Part of a small language model's weights: 14 layers, 4.76M parameters.
Each number is 128 + 24 x the weight over its row's rms, rounded and kept within 0 to 255. Layers, rows and columns count from 0. Numbers have three digits each. The size before them is the row's rms in percent of the matrix's.

# up: layer 2 MLP up, 320x128, rms 0.0614, rows 206-240, columns 0-127
# down: layer 2 MLP down (transposed), 320x128, rms 0.0496, rows 206-240, columns 0-127
# gate: layer 2 MLP gate, 320x128, rms 0.0619, rows 207-241, columns 0-127
up206 107:164101124096126131133158101124152116185125170163116138141116085116135169091149125102159153118079121117153145123122143120097108105094154140123109161149143093133141155097120097110162160091093101141091106137128128123119124090143120131156128122100152108152123143118133142123127099139107137112076154089100181128162110172141171079143130124152174131124127133126144112113106138148163090133103
down206 099:110168132136113118179145165125105124093118139079130130087128156160086119168094116121096123139153158105095095123173127171171153115070106142112128108073126136130166094121127109131090113147132129125117149098164138131114139161122143117143135185138102172122129143118164133106119130126155116143131128155117092110122130135124121183123108135113120120123145126159140183127114108090097164143131
gate207 104:148129140130139116151123113147079143166134119123086120162095119160086109132151120155127108121105142151114112119135140138135127093064133137122135080131150203141106112161114152161124100117124109166116184129110107125140136134101117124153095124134129103125125116126140143138129167165144131126170142129104082128106143134135095116104126106160114119100085193140130127099080124132139159173170
up207 097:141172144117116135108105181139138096127119120172152148151096148112148156117106101127120098132099106144084129136160147123138127113110074132119107150113141135083165126138115122121139108155134102114149103091137128167091125064112089115111180125148116143150124157147150135139157092114082120103137097129122145108163095133155118104128118152113159162108113137120081124135138143078149143070137
down207 101:128149172161125122108104124106126100077118094141168162133134139133160114147083116083141142121134105159147145102152136087122144120167126138151137182116119104100146127117139142117173116132156122080125113123122101145098106117121135112113183136132114174130050126129150111141101100103160123107123118098157140126183120153111087137130156141128146139109161073126140119144147140160108139144123
gate208 098:188137097109097116104166128128137139114197095131138104117111104088130127141126144110157144096131138131125119142129147139094131141148137096118120132142122105126155140110130149158107143153160133155127120125101134128082124121125140118121136120099100086129106117091163115156108126178148175094130102144120166119082124147116097105165161112181158107165106114157072166153136115145153103153093
up208 103:167113093173140114165104160110124120154123161129144181151154120081118129105141110122086091117082118137163141129146133115121173127140142112099153122136158120109138107130147158132118104113139157070134131114075132089110133149111123129119116134156140124165137141119155092139120172133124110127151140173100156146143142081170127128106109129135140085167176112155090152172103130125132108105112
down208 102:106103115174117158158146140134138143135073124077148146154158134128138140082153099128108092129070130069149116154165115170143117154085120086104115146112155102092133159154147122120161168126101180102153127140100131128123125133131140134109150115113116170149114094113116131122139131134115108170125137152129166117150113122135127148100110139088145111138132126132077168160149138139165105112138
gate209 072:104136112126122111118144108132129128156128125142147162172154080093149160130129148133115162121121151157120078110142121127190116159159102170149147130150120130139123114137129098140136154119139114153132157133112162129122175122120153116134125105103156179147175123138107135088175138136087111126138163099123131145137136186126152105121101151144176065095147142129114096118142149149133151184102
up209 073:122101145111146130125111166168114137141149095126088100094133113140106121126074109163161117158160153143090172182119129093092197127121150125135128142084109082129123138128128145145128111145118090069141125108140106082103122129125124146111117140148134092113096136144145149122114083107140133114126155151135136061167144118148103156142100124129117158156128106119136108114152120102127095141101
down209 073:118158123099147129139137104102122162116103124136142120159144137130080096127146126104138114126189133097126133146139100175120151128132153129125133155119121160096114115159128116102177134174148158121122085154134114127079093113097127149088132154117056125130107118133147144162100150109142138121133132157130162096166155059104098140139085133104111136130104113159111105097147156106114120139092
gate210 107:134121144108107084133114136156101147107094152126147128163167155111155121123195100165135127139149116116121115114123122104167128123129160160149087158095109134140092161130128113151112151162122144155154134157123064134081141140130139159102124133125120145123171129130101129118157149146122117126164085164117099105145117166098152107137204162144144127113131096093150127102095125100126123122102
up210 110:179129127192178142097144118132127109099124106156157142105105132173160110100137087151116142169119148107104129132077115142130107119068113139103144138171155139132141164131073108123122141126102124118101133114168166166096128160134153120114126103119136138130118081115150156120164107121182123136154098111107112153144165134118142098146120135109128097147150128134141122129095166139150112141158
down210 104:149146110102117114113109143150157134076132112134168150140112113101188087121139082117132106126131175099121114129100139162115152134079133121090155157160145128159120136174147095107102149142146176131130115151127142133096140114108186154085190130126137137099179154100131140128148129116141141155162097100127117108127113148125165104153131143129145128137149147157128128156112133142141095127081
gate211 065:149086130130132131144141139138101120164106106149140135146129057114088090123107115140083103087118124128121101118128133098150157139148146143131154105123076133131118167153134147095134089158131101114110113137086135108145198110131140117139100157113150137124124116147133115120126126083112118111138063101121144121124142128096081088135148143125094115156122159139149080165092157131101112156101
up211 079:111175106103132120105121095111127160106135155096135142167143125166148142111105148089122190157123120120129120106132134150158093104153120106125133166133148113103161121101138117151121097139127144192141088143166143137126094135143093143087155090145108108136156128119166123162144129153095139176116155154121130092166146085111129150134114128095129163126142126073136160110179119120133147112127
down211 073:127132136146163085162108165114135128128157143139097093098119130092108160122142159146129060127129131110127112163118107106090159134082129171129108108144089134123119153134120182122133113128108098105107145122110120097129126135110173103169148178134152108106105122161126096127115130117168133097151114116155123137110077161127118140121092125154067125141146115167105169134106146124115082126140
gate212 098:156138154124195116129145147134110131149090108125118107109151120060146123156179136081152116149120158117145148128120122185112147121094119144146153161091119120108134094160116111127163139128128152150142180106147182113099098132113111147125118153075070089114136130151153115150153118174093146130154121130125111118125125150131135100110161141114122139109159113139147128116107132144112080108127
up212 104:141105086141106138131144094151092117155143116138139145124157163149099121157160156138102134087131157144163110125121135102130140107141125120136085123148102124148149148075097128136153112126128122114156191114145100126101156109104109133132142113122159133129109163114123133074148165132143116161130099166117090098162105175131140148089172145104134066136126139108122128150094116103133182146167
down212 101:180142177140141117120130113110158136127123142120151128110126090115169129126091131138136163098178120078110085147121125145115141127132134131140144173110134131120144134137170088107099135133140139135101123128134098150166112121133136166135130146097128129137109123101132123147144065155149136114125161145167141157108128091092144149134097148132134151130123104231151139120125115121086100071116
gate213 108:146091155111130115157147172129136102156141141128097168162113069147090098137115180101144168126137110153138102077115128139161096136140140155110147101092147153123160120151127118148153162126137165119141113118155137085155144112135138109090140104127143142174124166116116153137123113128116132122089119103098155154135144121112097071144124135165125123127133165184086105102139147125152133155125
up213 100:110140118108135126121115102146119118109136118127151122119160104097092137161149128149159153114123105113134050146088178119129165137159117143099152139110112137106131180137096136150139124162149159111132120121121107148137116147086128133112122106070153110148063111133105110168107140109149189132120151140152168123106104149086078124110126174141129118113092104123099148123153114139118106105115
down213 103:112146131087123124127113161133106130079127094104076140143114108109147094126115159129118146114127116118129173135101113158119092138129111123112112113140146140132129128131122107121114194087117146102136110135158123083155141136111090154087130122157114081120066110135110164144106085143142160154095113113138112130093138142121059122107151161110119129090143120160133155152174153109093107156145
gate214 095:155110069098124120128123141174104134110125098154125124132158134093138128121157138160171157124110153122092116093116141124146133133150137138089169139136109138127087126114096126139122089078144122119130119193106103101138151105145102130132102120161083132115092141113100151148123085108152118141095130160064113157127115162119106126130137139137142148175140126113117142123057120107130093122091
up214 101:171114127126160133155128153127124095137118104109133111174149132119123111115163111125108100112125103127098121140126144160192153114157136138109097099101116120106105082130079134126150147097128101101147128158128092128141135119124155154139154144136147123119145124097080123132099068066119101140127183133104114149145123159154161150101093140115126132156115120096161140146091165127099140076099
down214 095:109149140212159154153123106128109157142127098129136119112136132107101094111117155094140094117121140115118157162159107118172132132123076110139061126123131144145131117118157128163135142131153108164161116126149111121152137134134112168123148150124136117086082127114094142090138108116131103101096138151128139133132110133124098142120164154132112105157094109042096132146111148142111146127166
gate215 089:113124129145134141138155152127083127140137113167158162105139143106160150113152128098142125119108139105124160119106175092125154162165145101104167133150150135163116109124122127110148122102153088051122145199155112118106139130129144133131130119129137104164108110117142115118122142114162130116181134150084131091157115129153151112139102147169154140146124185135151149137176135098126138094088
up215 089:124140070132096141115117123107125129144131161157119133101129115148103107122136116113112131118135170118131150111136107103154097170104140085092135097148156175128121141108131104078145107111205129092135109098146102157132150150147155118119142103111137144105153125173120133127127164134121140116164127161110131164117125126141131161124086104128169118122099118194115180159165123172150130120099
down215 090:112151150128129137091124170116113186155117138109137132116132111131138115125072143117107120134107093076112147132131128096071136169130121115072165141106105135162143112103121090126150121150190114098155100131154150158115139118113129118101113090143173126161180109126124098131151141126159137142135137140116146112122113146133142146117079172153151133153091146136100150143153157112166142094147
gate216 117:121105109129103148166137154100094145140092099087127170147126107147139143085103101157177139121139136154064126160104143117107151151120121127132171151131176118130098105101096155143086150140122093085131102144112149096128121079115111151108134142119100086114140108127116117131170110087103135147108140144119113160119125159161122105144113127155152140102125126150148115124091147169173126147100
up216 110:126114074070136117124113123096133137117142110076149142105121126147098129100094116139156098145143116126087154142126176141136120094180137134106128165139154123136097154117111163077133131083107143186112106151135139148086112114106117102106119105171087107106149087133144109127108145090136142105130119148107104134129113137132155146113147113088107120119163122156134163086125173110116122158155
down216 112:131109083112172151134094082148150120115148148116146133134162115139111160127087128157153130122117151153114089134111121112167159127154171126111103114176142077157107079119112127130127102083158140181121110150149121150146131108086167140122139132143085126145121117104175114166132098109125144134108128155117119160114146132112167138126146100134086108170116122141146167165110161150106152120148
gate217 128:152172103120162080175144118141155130117169099105110155150163148158090129116130107138152133086125107137126082085133147136105119102163127139131125141135145130130111134124097114099138101160140124127096100131116149127163101118202082132130105114123108120137110127157127086155134093175112129135122162113131133117129096144084139074145142111131116171128135125086136177125105125139090137097106
up217 124:150131116122113173140134087116131108145123152120132102109158103118085131130102153119077107140120134162141191121107171136169145114151114151134091104105132102127160130147156155135119176148101152154127161167130110130127114156077184099141099142114096126113157159168125151151137102132133146145119091130104145134128123109122070147146120116123120092133136082147130075126150164151148150119135
down217 124:133127119154121136078102179138144122119104101129114130132098146112140159155113112123133148133137155135110142108160103155125105131072105094132157129108081144165129071126127150070140106108117124090135120083155099149151139131087131135144134115142122099140116137119105176109170094135117138147153180170140117137165133139113119132119092146104111132131154186123134179128131097129117113171166
gate218 096:122136181138095133143121127101127097094126088139165141080136094090117134129151125182102164094143114136106133175113153157119104085094149095141113108118163140133155093071116134124161141156126166155157118148113137195096121100104156125129104100134152154127121109149103115111151124141138128140113142124149112152103120165155149140121141102109148122097158099108142175149099124119127117154128
up218 101:105093118138146197107094140104193128138110123129082162150113129123136092107157147124108115082148112100125128165121126125129181113160126132114127135146090093121135115114118137127149105078106111134086092117127139168162117163140131103140130141188159127129139151146075103114104131162156128143110139130120118135148130114151162154133137081122106155135131142100121115157126116091092160155103
down218 101:127093099144099155136124135120129163147140097105128103139119133119138090134137146119153122082138131143141139143155108126112156132109141167108096143108136116150109128106117102183150100128129151132133117032127137151169101139128094136081123155172107122152118132124086077077130131162188162115153095151099151121134123115113166131148135102129132113155110160107116154156096152132115144127108
gate219 106:117165126106107119111170138163109112169134098157141088083124103149091112060108127143121176119125128155126100102118142098166147129101140109123107161142116140123107138142130115140143140184113139139119172125126146133111114147127139112112088094176141133136112129112122177098090120122111085117099122116116125149130187153132162113149141108188147151126083121149129150147150133105152148108106
up219 107:137125147098096069093139142120130138160111131125145127166158142126118106128126112161088124079090154160116119125117070148134122095104145122145121110123166079160136135135134102151149110146111050152152150106126131109160152152091171152095142154132104135135160122130111139116123112126129121127092157136142139158121126170125156095105117154101102107171162143124116103122094147152142116166160
down219 107:116146133117123114110112101086136113154098125083133079180121155106115121131125098143105115103104153152089169131138075157121145102116093122126122108150162101139105120134128115132172112111113063115103135126137129107151147117123174148138170137118104137109105130149159148134127129123139107083138101139182117158130107188129168117123145150109090093167138099121105139150126147135134125154180
gate220 102:153157149127097056144142150126137139111134116129137120165144180129128151127108146147146141126163133091071116140147139127155104143155150148147145126112134167119119124146163167157134111105129172106098092128145132190156116107143132144116148126141120095152144147178103116132169120085134126128139088150176121079126095121113115089123158105172086144133144144111091124131113108164124127115131
up220 093:148135111167194153129084145089139099141123123166103164112143142127142094124106102135083153139107121110144147123116147097104129123092124104141095077133127120111177092135128152106102122142138115122157091146135109114144138138111107121137142183108117123143170148142156146161194123115098136169115095121132173101155139096143112149146102150099109129137126168137129124110111147089147133169149
down220 098:107125108155169145127110134110116104157137113125142111144108089123120111127142112112153073128097113136143110109113090151102104135139122106111097156104164132098146118124114095135138106144132084153133142126148135079146118164110127102148161100151111156137149130081131143102148167191122113144165172126076076163116121119153116139106138174126151110096128124166160151134157115133153176157156
gate221 113:174135101114130122128089097149119090152092109138160135132101103072158148179174133099133106133111115140111100126145125122121104115099086172145114125103164126154130106147176140127157136176097152159153143137138131117096155131132172121132150127148116103138135097122131136110114123147109189119123095082120141130066149124101161108134159102116124115129161137126154153119114160117123080153134
up221 114:134093147151112109150135118121094143156087065169122146157143136133114095133100093110144137111097146128107131134106085109136109174162180127133097082127143118160092128166147138083081124116131127111123167122136118086161132122110133142153141140128106141083077147146111148114136134121094114129127156106079101127173128150117104090139125114142168122140124141123127067130151125139099124149123
down221 106:085110143123117107101146161074117143121119134113107118109134149140090120135151084110134166092100100123139151124096122146119183138166182137139133153149132110136129142146108098168093125120148137083111109168114150121123102152116113079053128127132121122158161123165142135153136156107152102134120125158118131149132081108147118130080155127155149100151119104154149111102127130133105170150102
gate222 108:147155108134160110135096130146139111105158148104136104106140132165112130135180130159076134132129100121174146118106108163139174149149152158121112144103138162152137120156144106087110126120155146125117151105114134120068112121106113091148140119134151123098112121159161133118136169076119080171130110114111078159155129176165104133151136154098128140145128146172094139125106108117130139122176
up222 115:152154145119113129125135129122105152107109092135153142093108125130121150135124152156140106125124169145146136148100163122094154140132107107108111076074143121169104139161143121080144098098155167130143132069133106114086141127128146116150101134128096102122130131131166095130158162128130057116110146169094108149129185137123152149136115155174151129128107145165124121103126092103138127084136
down222 107:140124107120141104161132117174132080126139130129114162143155120132125119147151129129142186125138099142141149124138134135143112122138178124125137180148113139110157153098131122113093122144106088128121127124125114115125126135114125118152168138111140194098127127172120177143106094131123154139182108125134151152145087160147068183142117095091127116142180140141108107125138099165161090172122
gate223 101:128101141132161117130088137182116145163109124150128068129150160134147108109165140128163093125122134114128142099107082139137119141135082134137137115099123126106148148163158123090150127131127151142132173126131132121131111122079125124131154149106064144100105113108165109197126125160119137177145102142129103125097171119108139108092127100120107098138116133116156140131128178093071125120127
up223 104:140123138136115153125124135125097115092086155156110117167160126178109114152105109128126108115108164103116146114148109159114145111140188153109117123109110119089138135152078121129121161129080115088127101124120111131172113162083127099136181140123085120161096132119116124129157102127135155125148171077164087127160120093124157101119092078141121164136135152157099126140121129117133136115149
down223 103:132174123109111156157116123110132140117108109129150150102139134082091165128121092133123145108130079110130116125116192084119138129174079091128164142147156109176090133107117137141110125133116104118152144131120136099104168156151131108150078104127173132119128170157093096122151115100125112098108113127111157113118106116179104138125131190166141114113156119137119154131101128144135153159145
gate224 084:116151143108119169117128107149108107127099150127150150118150112170140089174129107125148100152137155129082117156121196065127118149065117134110155153111127115107129117122108116127181171079134095128115108136145136163162134118100145161098150131150131084134112142126150115107137116112181148115106143131106130142167134178144138120129088160129127108121103098134154128127133156137140143090105
up224 082:103138109140088134100111163178127120103139092151132125111086146102139119129128127125124151182148122159113126158143183128132154118095130126119137096091175110146100171165126101108128144075117131106109156140156094138109121108136145127095124132156099127153122117091133121075089140103109170131130148132085119118155187133169169149108134126158125142140112141086141111123134119158152113108095
down224 093:101156167104126136131116172105129103140115114129100156135118165138147119132083135121087133136128136119097126157133160063103150133046127115096141126122145148109123097162130095127152147121175151118141122118146144142105123100106134147128120112186106096166096149097152091129130138126154149150154144176131122129162148137128179170128142153128098136141149139117107173129081125141125147111156
gate225 111:132102104107136144116130121143085107102169131141157134123149070148127139145138113141128140148127155159112125124129146110117176142169099157097110129106118134171123125107159148130124140100094130098097116125123114147113149128099170126109127109110111138145153094119115199120127097132187152121113125110136159127137116131162166114118066140095116138158098115096147163104080171166151168121156
up225 109:162167171135142137129095138131162144156130118161127112129148137172096139135121180111137111156127123166117147119109100148136098084136128111168150142099100120095144110113139120147142149130185150145124094128090131129162154122105092141158120171139121118123152143148072125174188132122146158149098097136141124187109124063106110149117164102106149141100119129116129131133142156126140120136126
down225 109:152145134139107135165141141169136112151107119130146142095128178126076179120077098151116152119152086149140133100087138121127098135139108161116149124068152117103145129121107112128147110127107093119145114121111159157095114081124127099132127138078132130126112155165147108070117120118143126106132156101112179143113127141133112085116173121138129145157140170163124137121191150118122131145146
gate226 084:134102161148117166088108172153078145133148120134130143210098124123110124090138131144151174131126152142155131174120131110134158100149183115158126129132166112114124098130151168142128110140148088159132153160174142107131131111113130097126140136133139172118126144128160084122082119125154161149137126102090093143109127160148161100119124128093095138155160143114104138121147094135133126126126
up226 083:121123106123100093173108109119170089140141103130110107080083159128181161152136111115130141106128103101137112132153107153108098156091079179134131101159106105118151097136154140117129123156103142166163174093124147095151156154127114133148160086149114100122145115143137153156159116140131122085121140136143151164144117139124149164118156111124160128129098136118103181128123139112134104117092
down226 080:119115112084141078121114152169111099133113112177149170135122172126089152093125098123138130116113133119141107158127143145118181156132150106131145106146121111148168102143099154129143142098132138140189094151125136104129153129156113105155142162148118117137105152158204156175144123127152115122143093131122170140180120104136126090119149144115135145129126142096078153158154122115126113138115
gate227 095:103158111132112125153171132165149106162116105174094098128107077135120149146101091156158126131111136186164127118107149119135158153116146146130168146127123133128099156139140152116140134147117104081120161130146097151135124116136175133148124116092176153107111149124144152091110143131123157150120101122074147117105126130113162137149136132139133140137087112179148136150204145122100144120093
up227 105:133106116180166139132127072121122099095146117121178136118161140105156128176137142134172122109099110121111175165104145123133169100126122127158177118154125111152082129117102165142140100120139156117118162150121154106077111136136146103105148144134145114130092107098142108141120119136121162093119132107079099111125150165107137157109116150131109111136157115099116141129118151079149123087086
down227 100:129145146177146160136153058130172124130154084140148143100137160140134120160123132122135129149117122103103165149097128093129127122125147102175136108131135136115122124129119160139108118125140182079119181127145154110070112142096156119154137174132130114118115102106133104139106140106084140119156111161105139111083125154108170145142087116101093084168127107110123127143151155133124165112119
gate228 095:080163150105145150135116148182134156149133122123126129121076136112151187103108130119149109155103123067143082157132137125130149150094135127126152096131155117176135109166132097114146137171116121111167121121112123122169104111113133125106113131062129130133111164160158119111150122140095131077165152107126131106155131144109112152124165106136142099122104112161133128109146149145183130155112
up228 094:193176078161149086142110130107153096105130133119128116126134138113133085117119109130116136075100116119172169103093135134114164107088127139090112162179159157118168143139150131094136135121114154084120147167124101133109091107131082162169110129139123140117129141130095150139120156139162126178099120130158146100104122154118092123142139122131107133102146135149116155144086130127121129128136
down228 099:156133079149147087151139143076090128129108138121122136145113117112139092153146097154140128070090133130177153111109162085104114135123134126109131137157138172104152129146154137121112192101100100136118148156153142153129140114130093140120095115186127157126153118103096150108125147138126125156095091120132175094108109167131088131109160166144126131103150151147099149150133135107142135128156
gate229 119:122127199078149133117129179175113088151096129170125177135151122147123131160149079171135171121147128139131157114114115116145093122139138138141127085102110103114157136113129132109140123107138135128157106145145117122164109159112137126119149110112101141174116143114126079095136168149124130151134113158149106149109114117109150076146175090115116124140131127111108119137185164150140155119148
up229 106:139151107109093112138158104116145118141093124112165078103124099144155141139112092132081167149110124105140109174143164188117168109117130145159117114124139128113125107130159140138079155171111146158114171109144126133103134133134142125090140169112129103093117107105131142156116084132127113094120136117119179133078134146122111165106105132126140140114155091081163135120136169131081126106109
down229 108:148149155063113091121148140069143123154110146149147108140160197126152122185114110132152159136106118123122115150126101168117140124099148143141124082078133175143112139103136129147150079169101179140141116167155144110120145107127113109099153107117108165139128118130103136140145151127126141137132107146104147132106112129122098132129131111109134166129093144119124114139175119169164165140102
gate230 101:141128095120134128139105136099133097148129089136089113130169128088098137183103126080077128074139151142141119120130130126130121111142125126155173085138138165091154149101140120137117112104116139130109161135106075167168130170124141153155153134107093126140115170140121142155108089165149123131130092180148095148134135107144121106120116157098111115141143130091155155126131178150108152134121
up230 099:111120132195133139087142127119168119162127143158155101111130155132103118096094120075128137121114129136107155144087114104128144138105123085098107148148152122141147112168185143092143158081113120146106112150107137137144128149133159131146176159088115127118116168170125157134159144108153148147174110134128126090145114139089143147158138166128119123093097073130114155115101124120130144153129
down230 093:108137136136113115139120112094099140121103142096161144148116107172140123109184165169147113150134139138173088154148098098098129109128092144102109118138118127120123104122110086139116068146100114129120120177159133116102099147171136093124099107139166084128136132134135104151055150143122124160118138091107106107098116126127142141141099115113124112125121135154117086088098161142112108081115
gate231 111:118146122104143094115167165132162075108154088110137127103135107126140119110153136160166127132159120110108141122155129137111102113117142133159141150111121116116134160133127085130161122118122111161090099146095133154139122060165136140135079135099088124117134120128127150140093093076136121127185180127139088152120136129115145093128121096146136153085106111113155115124167139094147101089098
up231 109:143101142183122103160167138156171168123098126106141071121082147131099166128116120174129141128100153116143098112110175166103102119088153099126123109138099118150164123151119129167118131132116132121143166113120142115080126126084137130098096097115087114121126132091130090100097142118129119143113100107098105154148111146144125124155100141110137164152103130108130076098135117124096122119095
down231 116:140138113127127134116154154136129082137175110098122106116128124132116165163121111128183125138117128095098103147093135163123116120128151158142130055137146122152142170185101121145137121139115114101135106164127128152146123090160139119180101106165140152149129111125116130131089106075106162130109182134125100173135148140156171109154116135146138156129110106075151145133155097117134106114135
gate232 106:145109134126140169135164091128109131122094130145152131127121101144113108112125122132121141123091162113111144102078133177133177089133168104163186148080114116155111118165079145101151120119139126092154087127095117129153136101118122083180150130083088110123105131180126142137124133113140165142109113169133146139146106096099155104125143155134108157130133095139096108137129132131167122113128
up232 099:141148150124143154119140124187151112116111119175154129135152126135104081127089149125171121125077128124129117095116141121159165121163112161087111096142153124142132135165094126129153108135133113113107102144143087082165143105115120112126138118099081136094128107157117113117128104105132164131122150179117116148135126075068138126106143157121140166136150093135128134121170116140159188130155
down232 108:136153110154131134105073099107110131114140143137123128118141154149100133148184156139140068088146118131131160124114134099110161146133142129140124142139128071109132119155147118130148124134139113135112155178104150099112134108126152166116119109100130112144115159143163142135096148078140114133135130194128135125077157148200141150140131092152169145116116096115108164141164155119114114083149
gate233 081:120197146139087126119115117166110174122110098094133116106135152140160158165180153124107145106148140085117098134126150135122139107124137135170118126095123180154158146122121128094115133163108117126107151154121110139088109134147081120087122116143101172155140135123089141114126185134125105083116126140131141144110115134140111119114132099142157121101086086136147120169120091125117122089087
up233 084:080152149146102104100108132161175134122142113122070129086113138121150165133129146092110129123124111110128108167140114116136142121091109167133108147124130146140138140098099078141178115096129105143090140132146162156119136117167141102115142127118095175127147142161085150110100146130107092125132117077124126115137108100118139132135149148121080152141104119086116151171156081111155135104085
down233 085:145115119138145139102151121092160124129102096079111091106122129108153147125127127082156145124144153171114128132169091125128146110150131137144109130107121109211117136124130082138139136162124113121111136091107139135160101111135116175151112129127150154150112124145116099134109131128148121136140177133090156107082117165120141068120183116091117124172106097129118130108142151107119166087162
gate234 097:103146102143124134126160168140122139130157119105123134123120157134137159141137158142109099071140097150186097106109130134117141135122102121149171136114138122151109141121162110122139148142139111155107126120151141189145156145165125123105124117156120137150130152134157184112128129130104105169149122099174173079097091128138145120106080187112080143170113159118174103115135098124107127134136
up234 100:117111121197106127094104123073134153097147140134136190115113118098162144124131132111112107093118148142150133099083145142144141116115074113099129182144139141142105114113140123090106094155135114129092171139095118116115145071138107115119115157132147137160132151137127145119120139132094135137123133145153133075092138170122084080106136126134160110129136174118130090127130121166089136122116
down234 099:097127145109144118126154094123096135116132160134130110108130143134064107126120099119112134161112126160080123125131118111129121160207147141118138158138138115148107124115142106133063111114128158142125151103097113142107103132136163130170129124134135106113132133116132106184095119132150099127125125174071122163129113113130179142147140154130162151062133106092082143121154155147124146162109
gate235 099:148198143165136148127109136127054168100136111116094142100147130141091144112105103140105144124099121101132129119091131180124127154089160138086136163124125154111160148099111143117099077096136163121110122118128144145125109189131144154112086112081096124126113139136137121138081129149127122123129118161156141127101111122136107115147132136138138124104186135108155119118134156147132174150109
up235 104:163100136110153117174117154133128150129078111131164111113129106127123190086120180108118133151136077153137113126135099127108113130153094183141118107146107140158100109123140122164138118150095153104089135143087133112115119185124110120109147088152142105106152134083121137131105157126157096147145182099180145095107123126122123147130137140140111117157125091141135098132137107103171133144122
down235 098:113154109104164141138121134120144159128109119156103107146145131114132157074121145127157146131137083170131117127139153151141133163072108135123070114140143161152111123105103091141112100122169136106153108191138167192135173130136140154070116094168112102100142112122111140127168129144142113114149147111135116120126117158148124087129098157155153134142131117140140169164116122116156135134099
gate236 097:160140123105171094151143149145107069088111075111150147141149108122145077152119107131098095141114119179115156124120130107083101106137124135141099133108144125122147129181102145131088136151102128140140133105124112129142081150087178116138176151134129119153140103142114171120121122118127140094143111138140118133161138104135146119104111090146162106144085081118172155153127157114136139156145
up236 095:103177124160136132129137127157165087125144153097132157087106140143175110131169152134175132157124096104143147145104116050117137141138141145124144162146113141150154130142137135129119118146151189115114103146125149145147154138157135121137132126132094123141149149157111138160115113144155142105147152112147155158179160124134105108182171089134133174136113092130128133133149174140094101140107
down236 090:106107103146178102138134135114119146121105135125140127141120122141129132106103157143084105118116151160119132129132117195120109148132117154132136136139154126131102105117160102142101120107152102158138135135167135100112130116119083134108126171152122133123049118125133107113154120103112137176143125153102129053082116088122163112117110201145111098135139152123112139120099080125177147118132
gate237 103:103151127147123125116170130132134111170116074107134117128169094086180141147104092138151115185097150125131137108084112101077148145088124165120124106110124097139153116139129186154118125101130128149079083090135142116140148124109099139145109114119131135124135149183143171118132150116140117120090135143126095133149114124144105123096143119139105107110145118146133170114169143144081166122131
up237 107:128096119128146100141081133149145157130176101073141147134104181086148152127117110117106127127166130146121125095168130122120117133112147120089085108169112134092138153134122086153115164137137145166131135115097157154147144089115107102102149132120117121151097112164125133148130099109098107116110130164137134133124123140173113099169125147159135150172116126154162146079085093115176116133128
down237 103:154132109102126091131109114090111101110126129157130148170104179133133108135113112099104101116095120166133168120160147106111162110129113114135125149136157114114204109100145118095103150130122094103137133117123129116111126128097132097102172129092090128113120119141114143137101108164106140128136087175138127130115143083107097102179126128097115146124147116138149043145132113163138104145104
gate238 126:143061086128121108118141136127135157123106152107131129084136127110103131093102117174113094095113168118138111102126154115103152126154100082126132101131144106138112120134097181134125140113101101102113152156131106148154103081098123125135126140121091162110114143113102153079133112084110102173147134138122102166113138129102114133113111082154132105073094107101138112097114101147112103152100
up238 123:125146110115125124142106077157138174109138111136139124125153164112103132132100101141103151122153136172148118105138116091134151146149126127106117100148162121104150150152131121116174172121143082093114111129075120095183149108102139146131114174135148130086107148173105135120089096104131104127127138138096146179103146174124094162135097164118146125104108096103170127107130150142114104148138
down238 121:175140118143109128135101132152139161107091131086123145117119137156131126101150146149125145080141159117123144087114098090153094108101172179141105113108146103093140089130127115118123126128117109118100129183135081148155133144127125166097121127111118133161144096131088155171103133152156115123140142122152144107099142103133103087122129112132109132094207123082142178159134115108121124118125
gate239 135:106113111097135147127108098133110140114106119121137137151155133113165100141119114102113085115163087191136119107123144144104125120129128126119133129173122197105143134126103171106100178159151122182103129096122117135125183124157139116113146115122125177181143145135120118123131129114103111098133129108127094142136162082101153079103116096117132112143113127149151125097110164077116154162114
up239 127:152161059113168175125123100169145130112106133119146170089120075116099132137101118123101109138103113165121127097092114174128148113121129112122151152126147098145083111130106143148135183116145185132119131084125165173124135122115165148110136117134138146094142113143153156149134132151117149114113145094130118144104140109101152110147130116147152170111082087161131146137134147152153123132100
down239 119:107174128125144135097105098113091141104146137116121107092117104158116098141093144088066093095122094154119132105132119070155161118166114147152115125146115124123105123136136114143114122124150129158089118095129089133148131136095153170158153115135144150107106093099151115120114120126142133108157142091169135129179121134094092136125152084157154166130130146085159097126093140089117126157132
gate240 098:141146139094134135114130106089151145112101163103110167145078112120141134180144114068115167161095128127101158131151124130130146116119146117136124151131140125107102128092092164141131086126138167167124123151111115108065137142149135130145124114118135089118119116096133128133107113148166159180125126142123142126157182091126164129109118075138122131068164101137140143079119131156106115139120
up240 090:149078090114176132106117171150115127130136123174114113141124100121111099113120115150140123095151125112124155109150154110148115164156135154117090091119149134130137156116130105110188126126119084075093134114102168143140119099080132126116143168119122158129127133145117141117110168142087115071171120119101128118139104146109085119187121159155132138166121145155121119153135133122095163142152
down240 096:113097135123146130179136124127140103148134114126132083130158138157079160096155111156093090153154108108192132129113117152159144096144109176110111103128162138137100113125128095129149118124149080079117114147145165143160143083130129117105141145159104139117136109133141135148137118125105124113154113124184102156120113162136116138128104125107116112163122132135075164177134130118154127061121
gate241 114:111114141105136085112145123135087105125167106115136115101141122107120136129128086146164109131188124116125113106137117136114156104145134129118109141140119118139113146120153133152122106118105081141128147117147066162111078139135096069115161099114129131148150145159113150155163154135186143139136135074114101133104183186121134140122124149105127095081104135101130168167140159126128111105119